python train.py --num_hidden_layers=10 --hidden_size=384 --num_attention_heads=12 --num_key_value_heads=12 --head_dim=32 --intermediate_size=1152 --vocab_size=16384 --hidden_act="tanh_gelu" --norm="rmsnorm" --norm_place="pre" --norm_eps=1e-05 --positions="learned" --qk_norm=false --attn_scale=0.177 --bias="all" --tie_word_embeddings=false --parallel_block=true --init="normal" --init_std_qkv=0.0214 --init_std_o=0.0048 --init_std_up=0.0214 --init_std_down=0.0048 --optimizer="muon" --learning_rate=0.00219 --lr_mult_down=2.0 --beta1=0.93 --lr_head=0.00615 --max_grad_norm=2.0 --warmup_steps=200 --schedule="cos" --final_lr_fraction=0.1 --batch_tokens=131072 --max_seq_len=512 --doc_mask=true --z_loss=0.0001 --train_tokens=605700000 --max_steps=4622 --dataset="wikipedia_en"
Each number is 128 + 32 x the weight over its row's rms, rounded and kept within 0 to 255. Layers, rows and columns count from 0. Numbers have three digits each. The size before them is the row's rms in percent of the matrix's.

# up: layer 6 MLP up, 1152x384, rms 0.0664, rows 91-190, columns 128-191
# down: layer 6 MLP down (transposed), 1152x384, rms 0.14, rows 91-190, columns 128-191
up91 086:095196143156184136146099128078138078150127139077149122131110165137156120062097103100077132097096157107169136166157104104144079137136146102112107102140108136194146125169078147120165089174160154
down91 087:104140149171153093148103154201119139104112137226073114113082105154168166194159063176115142153113150103116154152122146124157154146140142208131129094207146176141175097145155144222180111098104187
up92 107:136116128163137135178091148104119086105161089091127141105117126067094164134093127051117160162100164159117095105153098218078103162076179164140130139106088090144157161129152131148160094097165141
down92 105:130144179077139086125115164107137159168138115131109145129105148104159152086157109138129110091116139074177189131106171112170157125172118118137087115086118172135090150168146138144098171108103115
up93 096:103078104144126120117137115113123125139125155117089090160118140137158197098079115169093154095125127119146120106092158129140045063129135132127148123125105133168076093093155106141170116150145195
down93 093:148158105095138158095142160168072080149136146120092124155147130087080142147169190100179129130179087147122128123146128101104103104156126154142071130076186156120202161164131098116114142127151131
up94 095:112154135165128167091176096121128105101151098117190107111146082120106100084150089119153134140114152149123108152171170110120089077097113094150176121133099116137121148154083134088137146060168074
down94 098:127136119116100066159102182137104145171117139149145156128140197052107122146075193158154129118146160106109101220090085204121154115163108151099072103071168154111117074132132129123110155114136176
up95 103:115101164164133151107146114166110132165105099109125156130191137110160116101101105163144109133159159098094082096177138141144106185119142174150122151127087111139133153090167166141165127081151111
down95 106:152158126139115142084124119159139066140113122152158146109162145126138156124157151103084106096137079127119120097108144099135126123101120096119122139128145124140126165153124131125123072101071150
up96 099:170081118098154150116152123120143160175120052101181135171107088099120078128202147159146153063127115185147105170124043146129147087072084121110157162046123173113097144069192153143095102173129143
down96 096:073111147102104131133072147157053111078099140185104147099111107111090078067113120124070130159096201126136126101176167160157124089135126139103162128179105133178116116079153115072174169096137149
up97 107:177083142072147121195127148105147129153142116109104131149153101102106095120149088122122157063151064067120141144157119170146141088181094123162088118177097092117155078079176108113141140120093140
down97 103:134090102108120084115109084118068138133146142135141104131134116155149147152069140102137123213107175161124122111080161130116084173079144088159113145096129154086149111111092138104180138203110117
up98 089:092096149119179151092160142135122142117129135124091158140145111168100085114111104153105135150107137120128157187143125124132115151087095102138127154140141174159152103117103117152133123155172129
down98 087:176170123089080080100103111102101143102183108107095069131140149129150175153110108121071138086136119161142098180094154162105116130126124147157079148155141118093106155139102097155167096087088180
up99 094:131171132075120150154060202104095177189202045132122141149176141076144141108096143115093165146084120098136127186168126111099046158150096120130134086100141119120131151100126096087151116141087138
down99 093:090085136133133091092175079202147110105168138145126109149077082143139099145099142103156124107124199135080101043092135169146133072137153140163102133150116087117115145082146135171113146129158130
up100 100:111129113153148154106157104084124087142126147139118103165154086142141132136096114203085149163108202177119067129116142086147110178138158076126093179137159091121121078139119170169156147156172132
down100 096:132085121135139141134087090165170052175085061102137112125181155140124122114118152129127171167085143139125107122110108090124115133138127153137119140081138122058161151098107143077123090118081079
up101 099:163170121133056108100050120123140151096143133099133192147122094125128092079146168108116122126146174090116145025131085170110124151136106113114133090102127162156137106091175179077099140168176136
down101 100:122109149136205123107158151142112102118126124093115096080144118149151169137074116124096088153088082116156100143121089076131109111113206181162094182131152115092159148130129048142129102127093119
up102 095:119178090072133143111108142051138112146164127074186089122131108122134148088112128090123140166074135139107125132105142150173132103166151123148148098103134159122087134124155103149148115067161091
down102 094:178112127169136110093137118174095156114104140163092066118162031152116169130120200211159116097101118171173131146131099105141112135124184117149129229122170150196082190155118193135103096204154126
up103 105:114116156123103135192149114057068090124169116144134165108132112158183152108166139076065158093128154137157136146167106142060117120172121036079133168155163125135128116124156151129054157122143172
down103 101:113132107112132100138146194168210091174063091069130085140149147123135079132116125099169092115097138066068135095164138152128094086123121087172144147117063140108155125145113141136125113157080104
up104 109:120102089176177151132141138159135101127164189129095138124132126195112073151137165070134130109117151089103123194078108154090166094197103129108189058109215163122150132097088161099094112132116127
down104 110:126140163155114156097108106126126137120178030156121167206117173174166126136110097130117104100180134142065106072140132140136100110140160071151139142146169160143084110105164073119113146139108137
up105 104:148138128108119130172094175060108106150118144099093126139088155122081200136180173101045196140072178144089138102083132072093109105120118135114068137090081144145192181131134096104164096112183118
down105 101:177110145097090161125156068094169133099119136223163111129119140140163102132090137145191074091168138192105127134148146142152091108126121122120146156126153083089067134104122117119126105073105188
up106 094:164163135119116115139110128167124138117130121208151126141184182178093103104090105119131133108161099145102105121123064143133125131190107140115153161073089137098157151134136149109099085105131167
down106 100:126134114157137138109145102117117129070138117068112136107130080106149153148139201144100095167123128096202132147159153156146128150085096143128136118139149082162096084128123103152126139076122117
up107 103:132073136123204130131159120086140112117098105131174116166121173158141121159099085133108153084137122065215119174171085190133122085159112145130130136111125148086066133112132123147178155148134146
down107 100:126136118182082080131128125118120177129201181182119110114121111134127093127102177075150092191077158167096136136117133101134139175124078148157081126121136102124149030143107116119077078134127118
up108 093:107141145163114113135127105068077192175084169133134105172118105152102081145128188143159160139131179148143140144167172096070107114103145086153157172125165163132158108103107064130154135103089142
down108 100:148098117138175145108131096163177175101190142141116170182082113073158130157158140133166094104174115108098112111079122179124113140143117119079116098082145071096142126113100209129085121118154110
up109 115:058176165171182121146135168130120096110066095187147140162097140050152161081136127139138121124122166138095104138087115092114090132153132154174093089114101157161158083101112156163124191104093108
down109 113:171099122182146121114130176103134123076142168092095131135102164053168136122108115139103086135174177124070089118093172147113149123130106110159092150128148172154120115073129173082105151120156083
up110 111:145149143053151125130126162089119119096139061123117000153092155101142155141115159123067142138129132073113169079111114154163101112093081138161080128079149136114118152173171110168141101154139153
down110 111:141131149127080166159149110180130073150081153139115113124109095157099075178185116109157161124116112178122073136185149130110107096160170162176123057132106151142099129116131126152108128135104095
up111 100:138074151145179077087067124082161096160131188162093137155111053125149066137159136174159120091142158085172148130173172101119116145143111167160142105165146167136091101105142135168131125181123122
down111 102:128152082151139105138131093100097119110083138136193148115120118060136055119095189188109146083105114125137176189091162144147165170186077121169119128083095080093139133165126070157149090118160143
up112 099:103128151143135069121155100127146148108100107150149096162163170127108152112107135129135131142129117106156079122130195160154105171038108126158193092109117143179149148176160125122106126089101182
down112 102:123111124078100166129090142094147139134111112162108157142177090113098083118145135102105132179085143156041132090107103132116134121147114104124076112122108110132126136164126154164183087141213086
up113 097:100047212134107129166198112062119147152143119151137119156148171143110087164149113086105166070105162145095138169097180097159114118108142194145087156129160115194146255099131146188126075138209132
down113 091:187139130120095114122070196136159090026133135128102147149139098103157129107090144095146091107150076135104109099149098142150122111129130090124192094152134137105108058132137110095144093148137106
up114 108:109163135112148102100128092104155040129054162186075093170135163163052103141106146132110135181131175156127157138142190122045131144138126130125159096123120125141151161091116102113054139120125144
down114 104:103093150136165173165167151100077060135099144142154094121120119157115115120081059118142141086123131097145120099088092159141122169110169150158137113152110129145156110124104118112155076128177128
up115 103:100112098159092126186086124153087072109102161117102179133190147135133129117155133151146180155107154103186107141181125122147143113134153133144128113122160129140090082109051128092161091160159101
down115 106:095098153149173123082238164176158171148166099150164102072068100169133178097128106138115111114159127149100094133095121173142149106045118143172140141096090120096132145158158137162096144108122163
up116 101:142222083089165146109152129096108078104171128122182128123117121097082085149111133148128105175186114133144060176161122129122124173124091124084117120084133124163183153149127105103140185131142141
down116 100:151056173132132103130139115156143146114117159076109131136155116126151191146138119156120129154126168130161167176098115132125130116072108128133095142140112143092083109174145144144124069091118125
up117 103:061128167131115081127117110119123127083093134108129105162128104153140084148184192130157082162172137089101078100071121152098122179142051135109088126128138142114142085169164128105117134066119149
down117 099:202134054172083151124130078094134136098165114203109171095122073085125172163077147097129174034103149119174122105124124159152121155132163161122178187105127190135104091135129134103172149125120134
up118 082:153112176081155118092155153213074086102124067160135175130095172070086123124110162088178146112133097106119147039131135142161102068120177097125166092155135151098116168119144148134145200157170175
down118 079:118111136137136115125105133079142119134082144117125064124186094123129100087174112171070112164141198182152096140170125092103103200127108105137113200172126151150098085119144080127106158063112089
up119 094:100143108078125101136107154129138124155118180156096159113079107075103098196138155119148104076108140120154126154192098108127118128112106122107124134072134176115157129158123068055118113140157136
down119 088:121104157126145116151174142143141133125142139099131145131108096133115141068147084069090109140163124097113145168100143195089081098143151118141116114164157108088100136086134186142160107102129084
up120 094:109133152127123111131143122142143142132134117100165156155163116178160181148133127076140151128154124150172124135155072167134077071127128114095187130061097141164137145124138146161097110154109150
down120 085:106133108091157098102114106113144139120138165143138091076091165122068094134146080131113104132111108130108103136106124113118218185096116150142131168162118120130121143128153115086097162133087066
up121 106:145158142105090164132091088087157135121134125155124137134113171169144151049177113156083146082150158073125177148121133114113124144096162102064129103196133096177029152129179190143074093071166097
down121 099:171147139190134122163127125140063115145133132163115187116122168107083112115082113155168077164115126136170058134173082111091170103132100184111156178099191118127227157119102097146182144119091091
up122 099:122142157127131136155136129133106042126143081189096099091110111172088130136138093109184130106131158130139132060171106163108110134130161099126115120147096160144083086135102085130168169063182109
down122 100:062069136105146118158079153136140164127127073131204153128132078147143114149090145148191120084124169093131137160117190069115133111151073110153145092087158128188175114165148124165107149100139165
up123 090:141163127129159158086103101125114153151177126163124082131136097086127172093109132161178112137155118143141171156115088117109133151133167130134161113130156081161117085052072084164119186162121126
down123 094:081012130214099120143077157159126027107154150107104133125086112167151133133143061109144142087118193134168160144127134064142118137111043125138120082123102140151152103152154151098131097105077125
up124 100:153122165135123099101144122081157121122094117129164104162128122151145114118129182119176136080185120090119113170024163159078075098089125121160100094141095133155132100109126119094207078123070125
down124 100:143172131123164154135099128145123137170190116153105132119090094108046152118156102120080116122109120142133128151180139134161116145169154109035178171121164158084157091145091122153134117087157117
up125 103:143061132122128121150084124109113095165098101144125117046127133082149132142123145153093105120083130111089118096078112197100106118124091167142138154124160159177212150130153137159122125113132120
down125 106:110137121088147101188125138099136178184113120075091142131140178106129144145102098162146157157189127153109144148162158131145181140114106103106107131117128124102110151137072067079105132125095174
up126 104:108141135143127148151147164115148088114061072151134119071122126107110126159112191090129108165075143141100136123142138131171123100160108131134128093116182156143144179111151131090102142158147164
down126 108:180166147097122077123130135132091088131103202181166179095092139117124034060095076135171105107129111129116164070130122108159095102130081121094149159075152107125085118103134084096154151154173106
up127 109:149152111128216151168093134096065104093133129169099167076117119156172177086139096159084116067121138081067091152149178106137156168133166101174162136083110081171105140107154123082112151125130123
down127 117:167083087117157113173075155074125160119159118114181143149136128095100155054122140120105133086149134136113165144118106158082136161103114145160117133129086120121141134119151148131114117161165136
up128 060:146178137191163154169104146156126117121159156140197105159118143124089106095168121132124101150089127181104146145140059096129105107122143135107107093129164159139135115167160117101132115151147089
down128 055:128117172144097153155161109154128108101080128165086147088099125117133094155146134159173148136101094119164143125178158139109141111130069159151188180178099091081110135109127162170166085095130207
up129 112:137135121107137123100118074104070151091111084141141095173142112193129058095118195109156118220149141116143076135132123126131122188105113145128087129074116079123089127133135155081147122145104136
down129 116:081091129116080113178112137112183116100153140111119103038093097113100163155161096166110099101105191116083207118121114145189160159097109168168184156167155142228132091140081089094123163098104158
up130 095:094190125137095070192104094161134065174119136181094106122100149084116111106104180130137075185136114143126133123077118151152134113109096098113059158094146154118171093161092152133120077082187132
down130 092:127160109167160122088135195110084162129145199136124087129151145129063189173110088114147140155140155122109167162110121148147154144093123116111109144099105102114091093170167175127103166117051102
up131 104:101154107084159106171139161221136079170119132096148125107015131105089063102114103203168110122168114173112118152101111088145097142161140142051178150111106081185106157133110132154141136096150153
down131 106:093150139150134097094106148119089140089130119092193075169147099178151195053101142073160176146080077125153115104140159200119121109087101178104112117151117154103112109154062077134117100161119102
up132 095:186080129116116189142139116152109080112164102118138134118101164150140104099092107109156165054155066128149137083145154160139081101114145162096166090158161098143154164139138115120145060096129163
down132 089:100180123151133090140122111150088151147094110135127115090120100110091183130169128109092067149114183134122098131141044188087156136130119115125092164107111147142107079086112141130140186154187159
up133 091:110097174142135096148103156096139166140133145058103134162122120100040150115162143152125161136175143101178140157089145121155106124116134141156106188109122118152108177111126135141153077112114106
down133 087:174163112083112119129176127160122192168147149155127109069111132140149093153146161079168162101127094155077151147114041075165092171090137128075184081111123086059140056077106127154081167173088162
up134 104:126148119103126120175066101092094129139137115106086141096160089117171135121132105174092103171102124137149095132161149189122160178114129174164085091188128088067119125096139105081138118059170183
down134 101:088110142106136086152168092178096059172089123205160136098109110083118091130094120111144154125120146147163147091089165135177111066128175146168114207128078132129151093085124165136157164149134065
up135 102:126119124097100138130116068135092140116081138104102165137111175099139122056125164128105100138165148084146118140125158133131117095132183081137088146156063106122125126139126125161121197122085095
down135 096:111154157118121149138160185150070041167158109119126145090145121192111148124148099146147185148097106169153094118176126094146166155088134191142096127097130113183116075092110142122142129143149104
up136 100:138235150098138155131213100075093160165095163092144127120117155049158137047141091128112110090139126069096130132097180096134113125133107121133094132086133070151133150078099112134151166160177131
down136 102:082130063098156123100105149118140194096173114168105152167112160175143119120063174136111141115142147207172136104104132144100142154107127107141115162132131149145103214190149110118097116140087188
up137 095:140121150162078138105069085147127175159154094166119106086137102138141085041082125064178166139172121125102161123142085176109128126139126130113090124120159139142160148144145126150087059064153188
down137 105:181106148088167187164111119128119203142085108164125138130072154172101128162154177156090151068123126131117106116161171067146136146121067145120106105099084143077108164089113152117145116112123083
up138 098:151173092119138160109122148165119144176135081136153103155170153122159145121090154110133179104106068148165123131119084186117150157132100158091103182049112146089115172113213118110124095110178174
down138 102:129203167125072075147127132081112132066123165128145129104106117112099132136135140088156057166162166116090199123068144103147114095093127136127120173093166120158160111138084105110173128102132087
up139 094:141136204091185137142079140125157123143113178165109144131104136153144115127176123120155180166078075109126182111111143167113135154171103046208133133105134071117221120191162131039120109128116119
down139 092:114157077139083153173127115127107074116114104119093131120117155134113170068155105125105121090148158113102132134147093101138102122167111155084138152109112113069103114175148086146192095098118099
up140 090:114130080115121139105133121140154128138093107141117138167127180100133152096075208165080083105165099075098097106101148181124149125120145124108148163150136141125062092113151119151130151132136168
down140 096:092151173112108079134165151094144148099095127157146106121149130113144198085159089128147167177181129095099156134116199143143160127104142131148077126155133141105120135164187122132139180123126116
up141 110:107100131065172094103072107071118144146137155118142130101139148078102123106138131096090072125108133130118147146138182053171179165114142104203160104161155115157095156060136118098107087138124139
down141 104:184141114147128128176179146119127238124187092100186141129145201175160145150105168094128147167081099095148108148133081179134132055103099161053094113092123126131138106142097120173103225104137122
up142 107:154170144100103134152114133101113109159145105113146099107129107131122064192060147152104113115160093173150139154098154169154124113174105198179086115113118135206183110134134173099084186159149100
down142 105:081110136098131142105134137157146146186125123189100118135108140102092060120211148122082163110175146127086097131106133121112098011089146137123076138157144131110084108106157090104123146125085137
up143 113:138132155156176134131028166146143102078110136153131117143109083218164166105112102152129168132142064140125160095139111106166075164119145138059144123170181169106158091163137155150146136161100065
down143 117:131146119126103065114150129094103199122090145163092136082084112086124103125172138165199125081115170107112164205175162157127118094195101149114157171040126186157168186070161138136122131168149074
up144 102:141115179105127090112148132136127128121104128159132090117153094110140127103123160159095140173107143177103211120106122180099105080171130191142121147157148109124145140116195152125159187136120166
down144 096:104109084115138151066137119153074107124137096102142093126133136109152088187089153078165101056120090131104125087193067082116107086069119108107130169107122175110136135103106141166126084095196093
up145 106:137016137145173146118153146210115131094091153148094038082085138165114069106145143116126109106123075129175163165091155125074059147116168101133111112054167154108173125130143119140150120092114128
down145 105:126180145121080154185099093041127165183113100101154126138129110164123116179140131139131102161141166104125178109146146153154138089130130101083182127167134071112111176077086153084111124103177138
up146 106:148088119169123169158117130153132090152088161139120175107172157159138129165165102085142125132153112093164131152125081158163130118130151150163100095141137094052104122127084113103160135141153098
down146 105:146145172124083122163090158164098094143097106047113081144141116087111105118126088113093142107120131114088135118110130134173100083104113147149144106105125127186114081143115206097106098111121215
up147 086:132152149126171100147073157140094132134036139133093137111117131104123164213140091117108130114146120106170152096160184096137112146082158117135138131133184116125150075192076149144060122122186184
down147 084:079135162100141139110159070120091241114171142108128148188163169135120094084117132109139099122118112128123134127075085156166096059154127127104147078116109157135094143090191079200116114140120171
up148 105:198109140172099191112114087137116140199163096114133105116155154194103118115087116162158133153124098089158166096185131133134144140103120129119241115170117133134127135149112186149089168128145116
down148 107:088145198107157081161133161082080109091084137177083130151068105117119100146170121136130152097145156125083073115084140121105106111153105140165094156150181141101111104125110095104150162139144113
up149 110:178166118130155166165102110133100176159106140120133102118115092119146118113163120129150098154153125143115199153126144134191134104178100121157138149170126145145160184123110109131181127108086171
down149 111:084078125145171118106156148156115200074116191154190135112121145088102146154141140149112175095106131118130095117117124133180132127139169134111119106132136100126159146144118124158162132190194145
up150 116:107200122129118093171157187110083125121159129118110078117082116154095171130102104166109146089189122117109082085086128095139100168105135102142132128095153074096086126191113121127110141129092138
down150 128:066086106125122079071174082151141103164191153166161114075125067114107132126073127081088121138087162084130112153111158154153136155186155129089072131133066134187127151121194146135123103179121083
up151 097:188122121121187069076090139114101192129118107148165117143122158104072125127109086165134118181123095114178119184126111152115091123099112081159057106126124106136127138113165102109085102129110103
down151 095:122139154100119138157128155112115123122094136106119140107126114120157147103178155131106151151054139126100132124112166147116136052135162160142161142101135071098145077137101110138113173162195139
up152 100:089117100112156131109158129203092118139122144119166069101141128127110160100067106120157136148132159155113082130129145116098137080156098181165137073116139133172132123166120081158172135128135147
down152 100:150132117108116148143103144121209095113144127139090127172134123147135111149218171114147144151121108191169139085148075153202097175121139105144135100127126149116195142084106067115137106051091101
up153 106:164159164116085156155181131102126107096215076086155126137105114096102149102160137148106091121127119126125139083097093106075130115122143084116091160116188091200164127095156116104089162118156146
down153 106:090157121164140132145079156102120092131172171178107122140158107184129118091119146128168152087115120184058135118173157120165089125131114081108109082082114145068093166094125181095147099147120081
up154 103:106182105126072131111154090121171169085121110123153201077107154129132172159169125144091137145125127119088150138092104119117158111135149153097126106125124136153144141113134134131101146154115156
down154 097:157120152134169144138124127163116146089108192134152108053131149145116078142155146096173132136167128054072137158114136124132124166159145078199149075126120127149088154071089084108166131103157145
up155 091:112125105147205100104152043127050141105120141170173142143129141134149108138106126163069124113129099066152128127116124130154111083118166138160168088096115135083168154155099106174113092151102108
down155 087:092111123123105164096086166095144098105130135122109126086119172155080151162066105147174053152128195124148116089134087172129143108150101069111095116164121090142116135130148103120146123093077188
up156 095:087114150164173114115184070216062102156133147121154134156088115120095066169138142154166176122143113090175173038137117144132125165134143124169195153134083165136143132110158097168124090110135087
down156 098:149138075127126158114117073124125046153154187115137157132164141093121163103161130135122103172153102153117094169112140075108100120153130126102096126105143131136132138100147207086140177135082168
up157 055:121158160071090144195142138120113099143134160153154154088088151115136123133136083180171071122179100163099107138117109112138179116156084108114134127159093120143130055175122091139131141142105129
down157 072:112108188095140101103134110160125137107136092133096117118215132107110129123148124175128158136068180117128163133172130149110151129133185201118132110091158116149183171112113169130118159111146170
up158 081:175122161147072119138134113103161153157133138115120141082135164085064125101169206124153117152113115085170181118114078148140115124121122081154094144170165115084201145135099160112086099090187129
down158 081:113111053101177186120110131143162131155142136104183118136153114136128095120130094119132164156130165173156092139151134122105125119153161156096178136117091159128104057149139080136189201111123145
up159 111:093134134143133091175086155108042120184154209089119158135101172131163074147085120109177078075130126141204159153115127075128085142122161112098140159134117112125163162151123127135156114156095072
down159 114:179105099162089117162095089138175111062137153136114134162105083203095133121125121154130159160137119105152155147126144074142117159137105121055126116171107145169177068102129148099105163118133121
up160 097:138163098195103117157052075106255136104135092117099105148130114151164084166107111109099100131113131131146118156098179184156097076158155102118141123133183137100147076151085146145098156140145095
down160 097:117127079087127133081157167123111110166169140131116150120118125148194143062127108156155131138100152158109143109072102129110109137145141142142122128070065123163096069155138115135128060119107150
up161 096:110132078134133203107127096116130133172078101137191055168129118088116100150100146096114196117125155160132135119141186119168140172146079086162151141133118161110145105094108166133155097119129140
down161 096:137134126088151119169165138122075105121121148102163116153155101165148121108164126144167137114123152121114099189159120131162167079043178107142126149140162058101140167131151080103130091151111088
up162 093:113145146137162111134121118172106094122100160131141097043110128076080165047089155111106137091194112160120167178111116119088161096101212137120100087195121189128109146135138142136140139124157111
down162 094:091105125102095099117139143148138136147130109162071131162164141111112137148147163157163114049100095099121129100105146153062180119076168159219158100126077112126176136114102135108115136090144120
up163 112:089184033061159179124083064084125100144155144071102140057068098142092127201132130096102108141104201126140123124084159173156123118162130167078099130124118143150149094119062112092200090103127129
down163 111:102145131124111184088089131145132116127117135141147083156085149087191161125135168141082137091168136124190144109103167057116082122120132164148063135105130084145117175109102148135142086142159134
up164 100:109147137099067180108118134106098091151127072148097130183121079161112170143141124124128146137080148130094098185132088117129127102101134155102147178153174119112134196169130074013104106084112176
down164 095:176070126165158074168089101109169135095135137184155147139118161163160093148091123165158086141112128096152116081152174090088160168113120075109098084078141171169163126093154125176152142178106100
up165 119:160122136123115132104160127112120136101147156118145142148142126161128150151110127097104198117095178148086087121138141137189165084124175137177111107093137096105136147126100185098065075137134146
down165 119:146075110127195158133070112083116190119142079070109124104092186161120126132232125117140155094158109132099121120109127131164164120122091115123145153145056152111148112127108135130112168117198081
up166 092:086176168132114090215131105064093151142102128109159115083115150145169192168099172128062127113095129167155121120148106072136079146151134138122131068190131159073173127112098112194080159102183087
down166 088:211079092158164213105161172166136147095101109096136146172176128122142103138149115131154113190146128137115167103131144180176123118149140144115101161134156109134044146105133169106120141127142216
up167 106:158153159109130085115108149064081122129152128152152153108138143117145149136137116167207150083149167147095093087107097131121098051072064093134137147113188153174113095122172162072154082115137203
down167 111:172132101144118198135085126137143104157124202168155110079086073122119116165121159118075149166168095182186144145157144150117158156134141111153110109130132085131131093135185169149102163100124138
up168 060:206099166106109140151119116080165141093128141145105125173092096073155166117158126176094143102154138124055154142113104116174077133075157140134089126126114147117153068106158123162106092158142134
down168 065:097085116136147121135080161170134119192115156080127103114163131130149095151134143110135112137134093115152130138179154098070165134132118188122200136124148185167146149156130124131163178164106148
up169 061:160139193153103158140088129137109106103145125143159098148156083132203127138150089144180076095190135183153099191177103122161132102205065224068126097114119152126129107154106177122160159108098152
down169 066:092134156117155132081138084153196143123121112148114174082167136102060070122127121126075143116071107132118177098133121104119103189084186098142141149088130082094130141140149113125098124164172124
up170 099:077129094185171121115125145132149157100075153087126058121142128105145144101106148136102144103081085084073155190087127180085094079102171115127135105097135166128122080143108098148051128110144147
down170 101:144124092133096149140081096201116090128140059164124160096125111143069134108158114118131103175110135129165040150100150111069145094120121146161141031185109126164119151054118158105154145160126144
up171 106:112141110102076126152105070151136100116112131226164117170092101108103152136143081145050136121110168106165179110209154061103161100115113120117103180063133118089089177097132086103108133104125105
down171 111:077176142133140186106122157148085164116136105149154136110097121151102142193121134183133111174123175096069191113121099175159116094153119112071148217117150056079074191083145138122112170073094135
up172 093:050125122100131082076113101164124123154092110146121129186124122086202076121134063174144162138102143121151134148156193150180103097138160120107129191103133038063133145126130150089098131141138148
down172 092:138125154166154152157110116126169102149154154146110174091144123152126206181175134079114082047160139122050085109095135139087099157107115108194117084140115182196107119160133092081159139172112149
up173 098:155102113097163108173112094172105084177099130199139102162146119156136179140124140090188123131179137138166168143158106103119149105159157048070136163113137018120180131164158104140119121129103112
down173 094:121130122133124139171180170121144221085120149090165148091151151111139113088120152124114145140098171142109105161122126150149093134085143136133120114133125198156100120158128147164135134200121152
up174 107:118098143161120098101130148157117136193062154108100136087101074186104115112090097076121132066079155163147161104135167106117105143150143116147139151123122085118152107103169171097129081086130149
down174 108:145166131080124105112118140106037134144109166127078118142175145117087189134150153089132147141172128154108120109162134128112136134156166072143110137091079142159083163161137081174107136164069174
up175 095:188172130126167147095121196124114129077053098129066141147142101082102168117139115160117110126173135130170138151155098128137114182130141101129112153133148135159203189066106144144214098166140152
down175 097:072102106140112109153158044083183158161227132137181095081136117101175144112116106123149138111143122180063148127135141104127124148128106136187113099076106144108088111118133106110088119073158094
up176 103:125136175134100111127118125132140162106124145108153123133146143050114108085144084095163062176080177196088119177122136139102071141145098165078115151186123134106132113098107130183148109076138154
down176 099:069127101108177124105086202112131112140134185187144145138095105137185104158118157170086140146125096119130143064117142120131145100129185182109137143075174095085153122090155092120093139124178082
up177 094:137169072082164055141080127104135200149105116119164162126085149086160126077118134122118073079156157143131100115179096140187107139099216134117084062151135133087130152168101094133104118154149213
down177 087:086081146156105113071159102186138066103162117092084187136126142173126107130142166121126137143108111114110120184132156086134146124150097097127152168114152159098170085102111153150100155131112081
up178 109:201091126075130089084111098097097125194181135143099145137129163134078122088152122178140180153134132071136178125092102113102140123106117076183117113086119086163139180100165136138094080147140126
down178 104:071171134109108092147142207120119102077099116098165161150147101111135151097066180140099106118118125183058132190157180122164160116165123140106101187123097179171123117149120139081129116145136154
up179 107:148188124127184083111133115136123076041117133094099084090111128154116143114111092152104127114144154151122150152134086146096147101165091143181116072128188145076123086140107135130152136128163088
down179 106:125093099138089164144098125142167116137134077145169185154133122109153153113129218137114134138107039150159093105126157157158074138124135170070111164165140123085135164141147083126112156165108149
up180 106:151079136109122146086135138054118141084123115113148139108130106034064117197064146107150144122099138115169132146082137125130179083083079099109161149073153136131131086131079071132071081096128099
down180 109:118165185120095152147156136140124148111117179096171107145137151144185136144130090118148149140135124145140114130092188174140122095070111120127097128117143139113131115137108102128093063145081107
up181 099:098071124139110135139156083174095083143111098107185136096095158129069119146115128178109155089126108134109105144157082107188191075124155191146091104117164120090131170150133121137114112105137137
down181 093:125143131073107128115138116114163129135140108119097157177152145106139164065107107096181116116103158156116169111101143119084101114153166130161163160140110122123114112124161158130135119135094115
up182 115:170151123093121123058092052119078184140144130123146137126141133211111157150090120138136147100176150131104166153141118166122165156137112179207142120096086119102110108153085128103157106097100101
down182 118:126110206137101060152136108155099161120123146203134120136108102124094148126121141141166130153143157104057085129087112137167098118131123102152129115099123176171130148087156121102077127128078153
up183 088:149067154118156162105122127126122187117134138100126156095129066108162191066125153127216127098169134174126091138093093056125118150092097088136115117075082164088139084123182128104045144127138125
down183 088:107199146105161167126151113118112190174160114145122071178103156097106142116125125163037171143067099100187090103146149139164109109193112188141154200143140133150115142165100156099164116126102153
up184 087:141117147129142118084068129061177101135104120144116076115105105192111097091133188141128152105149077125134127095130110150166100109130119155110127130129167057146120150130097110112102077140163091
down184 088:144115075196118141124160093128067075055140154124186136143184072077119161137089150133155120155102153042143154212115089102132118114110146114102128091168081177116141084125133103143180158104145144
up185 101:111133193057143128175084131109081000136110123156110171061137191089097060094089185120161114149125081084141151160119105115170136150172161161155116136138120181151152131151114135130131037175159098
down185 104:128083143144146115134112054118125159140066181083157144144110074157132167152205114141124072168167110137137127142090093124113119125117162124138158114137141108140106113120124170136108222108177108
up186 113:102130162161167081178103150092166115146117136124089075222082094114074166146143148100111121180109075107108105185108143133079061120149102055153148140088152136135147125121116069097187097137108099
down186 113:115131137187129131151106162097144082054125156091100185101117096125117151054179072067145140083159088135090120175182216099194143123094117093165159137163167137177149130101176197099157153142158082
up187 090:065074125127127089199179082143136126156184103107173112134101112137133148136104095075121133196099082112148039101132099104111151117128124110169090094125160144182162130165095163154105133159143077
down187 090:172149146114172181090099139106123144114133154141099102131176120116146184071117129147114164125190120172105131130121138156124104201144149111078189147136119088102128122105078112103156094132124180
up188 082:136168145115132189137164077118130120154125126133210080170158078124030164148105170132100054105149114144149123112125107129138160125098130148125151131150152085127154154125132146153137147110111077
down188 083:099127140135089137093098210143131134144111146110107142128102093101139114144154145164115123094159143164145108127147132103110125138153152129154097116074152148146145165137085138164110158146173191
up189 084:161125095089098124135135146113094178170137141074123143114093129059120093148142100132174114108137107174116101164079061126116099146186175077072157127098179138107107171115163083130152100159119145
down189 082:131155207154169123109145080142099082192084098177151067156152124111106136176100124099125138121108197082168090091165193139116135085116143158134125111180068132094127125128105132156126173141118189
up190 098:141132145092149094161139096126145119169087139117120090137122086130118137153140110154047140173134096124174165102111133083084145099079107076119122088127103118171130162136081135051150143105129096
down190 099:087149112090164185091126168100140089129154092128133141126201173072211155134123152113121124115125116194144172113154113186133053132169155184142132123144141070151075146147147139124107146125106123